Each number is 128 + 24 x the weight over its row's rms, rounded and kept within 0 to 255. Layers, rows and columns count from 0. Numbers have three digits each. The size before them is the row's rms in percent of the matrix's.

# layer 2 MLP down (transposed), 2816x704, rms 0.053, rows 70-106, columns 0-87
105:111097084110144112138124163166115149119126106096112115102161111119103092156124141137115146101151157122111151132130088125113122113148164103094122130162110097141118110136148102134114123178100120083072094103134147117121149114158117107120145155172097145115113149138111
098:100133109121136094119108123150092127135130118110130072133106104130116087114102126103150086098114127112145133169101139115124158108130109157129146164109146123149135120114133133114141132147136088139128110142096154131120173143083087130153105133101138132134168124124111
102:100161121095110112124121140144080123134161123140116152109100099090126117162169163124153138167154132105165152159152151109130116138129120133108178098128150125125118097066093133091155116141147124124090164118127140122099132139097094133145109106151140143181138116143127
099:151070144097147150135160132153113131130151132104133167152138107135137118123150104143134126157131127143159168124167159111091109116160113104141165125115157137126080124133094083124167165147129108068145124169071145156057161147085128122180107150169112147121093136076121
093:099149098150165125144118119110105154131181132113080137135166187127133101098170126137110134093143157140161098100167162103120148135151118145110110132142166121178152110114119081122196142162107121090116129130103116128152139137135085112092143132136129149123157127115104
098:183144124136130112127147154156109120133110118169142158154127137132133121101157128112095126151137124124129140140145151076194125138120126055150068103119147109150100112144155169199110082131134139089117115160113122164144073170112139133101150107126157131131138109111122
098:134137146174116149127158134131086136159117103100142077101126119164137144117141099160164133149169161106150110143168116091116090120125076127103131136136123130125151077125138074093155080158133152119143123130149095132140141125149101113153137120136158086147094155170151
094:136129130148089154110098149069087129154133149149089170151096157161145183111107106152125098126088116141133139107150171189126151141148164125116135123125102156094156080144149073115153124139114098088164095118181115119147177104122137146088138095142094125171125142167118
097:112106135137142109125169146150106100118131129106091113127146112139108152108142110117087161105125125163089097169141156107135112142137179129145113105140135113143109139125114116177162128106127170116141098101143131139109134098117157128141124133123157148174097086169133
089:165156162170162146131134129106095127115113173115126112144127080103128169149106114137114138126148084130143120104080194081139106124115151129153120124130143106092108097156182131150144101125149091165153117087144094113122130155131139112124164167142155128139152116138120
105:072133097140157141146157136132149128095185155122113109122184143113158098117151150101079166103077121120102154120149113125150147138104147172140089106114114137099108124152132147143148112095086119118146106128150099104158132138149125141147103115135130144153108095109136
119:138154118121133149143153092111119101180095181100087086140110137113163105107131162142158169131105131140148091120113090076070157097140061142106132124127137156132135166161146104132109172095124104135179158104104153127115135166126124123117148121165151136112125123121143
090:136126122151106103098121141122111105126136101117133149145083155141145117154126108141149144127097110138167103116109155097125118136148096129134164067160148130116062133103107141111124127148122088141090171123111138129135134141163166121145137127116171149151099110121185
099:136110113122144147098107120138103156068157126081107107162089122084104131136155136107097180179155156137116110141134134115123096119166108114142137101132176132115107101110158161106112115146145134140122146092139128091108106050093097115105118117164118144121134124147120
100:086153072146157107156061136105119166171143127157156104117144110137117116093141105119141070090121142159134131122149135120125157128096120093120095123093133153086103106127107108159163150116132082144138131141148172131110113118101094124086118145175161104137131149110107
093:092117123127107170125140205150142124185126115170147138158091102129180152114130121127151116104128116141119178122153115128160127138154165126144159143101135109102094102114164126145132163137156100125098143106113142092127152122107158127124087123153098129178145117145131
092:159133090108111142140166130131121141159107084179111117138122141138144127122144116118121154114158149192142120148089127110133107141158119112098098129097141093090123127132176112130111105091122138149065105127132118154165115108119155077107146120120121116112138140116118
095:130107132135140138107124113150163111162137100154127168183150150129140089169124118125075134084145154110152105120104158104163147140172145127124152087097090120168128137140160144133138177082152122134145131112102107102142128133130124166164163135110176150077109138084134
107:143127144110155150095104163133124118110102143107140152106092122179151156122154092127143101131144137109129139126080128129111147157117139117129124118126145120112162172099149127121115152106147133137121122148142113100140120155076093095133097141129129166173080091099186
102:154077146149136166149153147117164110145169140123128160123119105128132120121142149130145147131140129097120140133140121118139164106090127090135118083109164151128114122159121123110121107104105154086129103087137094125109101153105134118122087095137204131121116129131122
090:146102125159167133114105147065127146116076142110128161143131147168117150108158135129117103114128136109064149147125100138160125184138141146150117107126152118158091126151098190163139099131113156167121137122124104081109136133136092112094153150102150116108115109061139
096:085165133162138102137163110115149120146127115110094142131103081164162151161112115126130118084141149155112102125145160085137087166098129113132085131112118139110147130109138106130142151130203127131171131115152126142141094123146132114151177164139136130143126110140149
098:100109131116160150153077114158129165114152138114138166162112140116115137131120086112097102116131167082110171131130152136110065113107123120170123158093129186126160114157143130115106181128137120163108134145075128118148144137176151135099156125144154110142156134115123
093:118128128120163133086122127102122125104168151140124160170168128129130146143129133134134128080117156085100094151157127123103131087135148140119149101137127090175101095101115155123154166182137110162098124116152153137164082135132138149148112140170154122141141106091107
101:122128131083101131100121110127095153164122124121111186134122117135145095182125122127147093121117143143125141131112144110081121133083144143090139103145140151069114149105154158133090125180153101121122136116109085127173113135138169163121070158117142086086125126095127
093:157131116100116091114129127122132116137105142118118127134152147132120081147126116079114120137133123127139094156143142130149075085115156140145159142163147161097182122128169098148104161104131137162123133153131138155116150113161133154134081078129080109119146086116180
106:142134143108082163112106129131077147152149117087110172123142073094083133154150180163103095141148142165163167118136148073118099138145101121129113142127100081138147176131165132135090081141119155107081120116150112058161102119121114125117153110100101129128138146090116
116:117144142142132142163127115146101088077103174117116124143173096145153120125121135128109066113104109082108089090131127160163162127161150143126171113117152142132103095137139106108119061113115126139144135151123108077119116134121150098112105102127173112147110129112164
099:153087134142144140141136133156111126095094124115144155151164133125119081151147133109153107135139131102153107118116093135092092133086108131114130144108144114111078112128150108131137142084104103109138136124153116122115122141134077093140120124164112111133122096110137
096:161095103130100114117118113128157165152134129091152119145110144100129139126128157142144127121129169160106143134164148133122138147157105134129134150118121136139111120139158149093102129102135109153134203128119153104096136146150088172176128150101150113110153149095153
108:116108132138163105139131159148187116144138100124104087111148118123103120131133132134155137121100164134177111129147103167153148132146123152164125115152104146177159130110100120127138141123108115089110122121133137097119127136129100092092169115163137108144156140133111
100:099139140146115091106052084130126133134172107128120132078103162117159101126082150123124112116138136119150133121154122104142156096116146103128089122086098135133142147100111094124155144147165149122139119161119117133146138146134093104175156134135133134111145124115115
106:148116153083129123099130126144146090134183148145130140110134138146091098135095111108161148150148088123106128172138104067124125115094097132133105145144098138119163048124161101086079114126077095159099084155148119099148130148150114178092101129096096147140180141110163
100:108135128087111145111134075155155119124131095130138112126101141121095141114082124163132118110133139131126101151155150111142110141130136117112124115109188121153110119153113134163153140094131138095112144144128135167135140132153104105122144124121114110123159101151137
101:122118132122149125109124127146140160160079170179083106131151143133105109130159151118088158143151168131130140126094100116136165131126140118124154138099072086061126102121171182120128139110135081100127095097141140127094101105140134141096143139075153082106130151081142
105:134113130120111158171115137146073133113103135103143131138120139068142083142145086135128095125141109115161124129152153106123124147140118103156103144157077182153139138108151132124172153103140143164130106153087128128097121104126098160164058131102123158111077116121142
095:120122083117120121167132070105099088143133146133129137168137119122107158061143148095084129165156068106118132125122126122128131136085130140128119144109110140146186101139109116111159168067131129083097111107164140127189148086161145136134125119119147143112114113116167
# layer 2 MLP up, 2816x704, rms 0.103, rows 71-107, columns 0-87
100:149170110136144133174110111131143114104116129110131136171101111132115113111138130135145114126094159112121190078157136151124163136095148141108164189118103162133169114147106128128133161128131095108088112150145122124146127133136125158169131152133098108110070124131110
099:152113147149129091121091187138103159104147147112124151128160120115114096132070119128130117150077114144143122122099101142133153117120135121107191126147143125176140144171146140162120153113115138149136146105104147134097080125094117118143089080094084131132080107145160
105:149091132111110089170139125131146138144143093112185099104150109161093137135154124137141115127161145191156099084149141146136159158139157140163095160114147129158097172135131147102179070144078119127144099109141092152130091205120156127137123139116118112122113127139079
090:127164085155102127163112144145141117130127140120136145123135120102107148133086092143112111142146112169105130136104091136140141100140124125119166127153122134163141112139091132110133062142117132162099135149153118166125108150113145168133131122154138102145116105165135
098:137124098134110128116107161139126141136181143110101116128149154116109104131103130144123148140144165119134116131154148149152108098120120093115118131109109163188104108130114122128160097131130070158152121130115133106158091155127091128160153128119139139137108138152122
099:121138173103125143104139167155119140105083116122091101154150128139100107098090105107101179152167134142112128187171152074141151175129132132104144114129129108128120137110124112123103105101132112109147152139185109107138142140154158121142151107134130156133107122136127
097:064108140107143117117122103109108126142126157127120142165112099121171130111146137123165078138161138120142114110108143176128111127095114129115114126118138145120134108173120161107142129139161128111138119103162109137144118137136106122117137162090144134126140110135134
097:095111104143126123112113124128141151122127073166097108136133129154120157135133130142112139107147153121101116121096107104112135170148075120132127125143107153110141108123130141123150082105093111140106194111146155114115173171113120165112146117135137152162147137166165
088:127144113074122161120139086113199082104146105100106111148113125078117117155089130108128171137138077128126106159152038133129128083126113096111141120141143138123146147137117128126122135102145156149121136154123102139116149134175143120150103108124133127083161139108123
104:118144124088147152113139129157132133136130134111189151166155148168149132078151156082148145117135149142094151105152139113142129086139109105110130153119088143113124135128075139124093114106153169113069121149101072108150139163117139152088125110120127126133122155119098
119:155115141092116158129153193135143143128134114160115114122165138126113161128079144166131116157118147137139132106098176103080123145111108153109098119103086099107098171062117147125095123158141191126133139148124113151141115112112138146134139145136144098140137087144140
100:115123138092108146192133080087135122128121116171100145116143150126100159116127129122175088157074113161137130135183109101135126140127162133137121139132141108125163156120113097145100116139156089124157129129103126092089145086174093146095113130145076070115102143117111
100:134121129077133157128113149178141113111113155088163162126111127146124125067086158100070118113088105165125144140079114117175097131131107130101153122157108124122128104129142172080118076177114107172124175126115090131143149143105109118128157098153121125170123139100136
102:116133138126123149104111158119136104096110126186140118131130133086115142132094094099138141154097085117120140146142114121137099113141102130139124101141125168118105151099121105141158127129128093130116172140138110161137110159135099174111130153141083119128121118143178
097:127171101134119159135169180123148125098127116148129131132146125157151153157077127120141139146148083087087113115117164112116160117114117115138117126159117077092158124101091108135146129129149117144122184157115111124115187152099127133109149082099112154144121143149140
095:148136124128127166124092189129152144088088124150104079096133129118115113146133175156108109145133120146147096139108096104140112161095143199112113090099095154137169094132126116137091111088122111110123109147113098073125123133126161104151087141092059132115131137133087
100:162085116133148145057093120140174147139096127170084119066126122116140145153106137157125101144133149144109154138096150101114098136141134149155112109095167166113108167154163083095142147117144156108151139122137134124140128115142152142101119125144113121113117143137088
101:165103163173096163113110105100091117129148165116140105121160132148112116135152109127114131117132113148145129138087171107097160126096140147150102151164114113120139156179142116142155145122143095149133144164168133114169096107086149108103131166128171117094118167140120
096:115095116093149129150134133111081082107176138169128189148125130163125128127132153128138146104114137087146143136121092095127148176096115096143129152094143111131124155140116116144143127147151124107171119098109155116136111167114101136132099129153108142088139108130146
090:122131143148103138118138106116154102125132119118136094137116109121157135127091108136111091177158127120117097129159105099119110136130148132108129172115113145136137161175107162113133149158142141146096177125136097127129130132108108124151137108106172154089131141122119
098:171077122146128125075127134167130146127108152112141087114094115132080109137123120132131116135090114151116117117108167097119139103173168157102143135100128145105176158111104096102119144105122141159148119145124144134148118101114131100084126128134124115108099142157135
088:148126147127085105096145172129100081103106089106125100094108108089111099098125132056159135103092158143094113160126097108127142133102115138123091100127108159129132127143110120124151129123142150138094184126110106133122157135141141059150149135141126119196153137140151
095:147136122093112097110117180094132161130110127118098133125164135116141079098133137115124153137146124148111145164107142113086153148111137157116136114116112128114131131139094106110100116107126160134099148144121114100094107154170091125168153118151146126083169124118130
104:120105102131104164156135184159167139128109110104148124144103112141134138088107139163161132121170112138131153125125106156124109183082151109141166152100118121135097121118112130158130089144131149125185147121100170115111099110102123129149156076046107164164100150102107
082:142148169119132128118121071151155097100179069142141116131156119147107091139170100141145111154115155151073128096131147111097198101151106120144110088146190147109143130151119118113097113110130133183096104132108111158103114118139151162139127126109164116156115144138110
104:129105106083118159128161151163136120148126148210099111139171125132092062136123107113095116129139094086116134155119120135102125126117163137128108149163120138102125142136118163141094106102112118089125112095109079138101123145114139128130123152120119153135112123120157
111:139094166146092134137128108138126093109107131096129112140126112112130161160098150118080094134113135113150143152139123090162130151170103137154098122117139125119141144158119100115158135122119129104121134113136128100121102135156158140157149125133141119139162136097116
100:143141100145137173159130094102120147103134189130155120120088064112118096142109136103135158159144096152102148128127073094084106125136158165114099194160139086142130138101125121151095150126128124125149135129121156128119070136095139133118125162126143103113112089131151
091:178138119137116113112164113124144134128161144108113180106131140109125146129110129102114130124132086164129116113092096201090117145153108152147094161134133104125141078119139131158127138112113121127115098129116165131149112157126148146159105105134126099089134143105150
105:108137139112086117103151115117157103120127123180153145162138124193121094170128114138121104134112123164110166099140147122120154129141118113126120107166114178185088104149116122151152161113130113154138143161122139109118093130102125131068160128134093079099094127100158
096:096129124119135089165122155119142145177111136142174083100117136117109145133120111081095123130158180121106115123119105142086121119178135106147113151115129135138126143105122127142130109094117155169125100119110176120138153133095103118170142133105151127151161104164164
110:146097096112116142123149126130152128118147078165153109165157114109098090111137114125118120137109110133113126089133154168131106125139105131135114125151140134137179109114150121050104099101141112160128129151120166149125114126130125171119125137143076064135124153149142
098:114125174191159109145149125116126125108136146129085134129170123145166169129132116127132121076114101120143146152141116160108105079107156139088113097153140158123143104133145148154197145147134151140133135113158119102122111118074129152141141098115085135134118096127171
102:149130153149191105149159138156125168107132125141141159089112132105133169132131120141130102128104103117137125097128098144096128103127126156061111092131128137118120145175086139173125121095134094120103177143114142105112139128113135155107085165122141095113106106108124
112:106161093108188127125141152101114145136129119135093076142102136154129095158128100090138145114116197154158142173114094122111110091113114127149116138118150129146181143162170148098134135147090111109133083073073172152148112107138109170151141129130093149114132138089133
095:157150124115096095091156126088112106108167133157121111132140176097158153165114103122113162111107154150122131153090179132117119099101126094118093119132144124125148143101168153132108116117145165116100143088116156121134141075170120104137139151136142127146165126095139
103:167144192129100149090150146136089096114112143133150125097140117140150117188143102133160129141067132151100122122110129109117141135113095097155098117122133149124149106111173143093115147129158102134096081138108102177139120126123130144082115150105158112148131131114122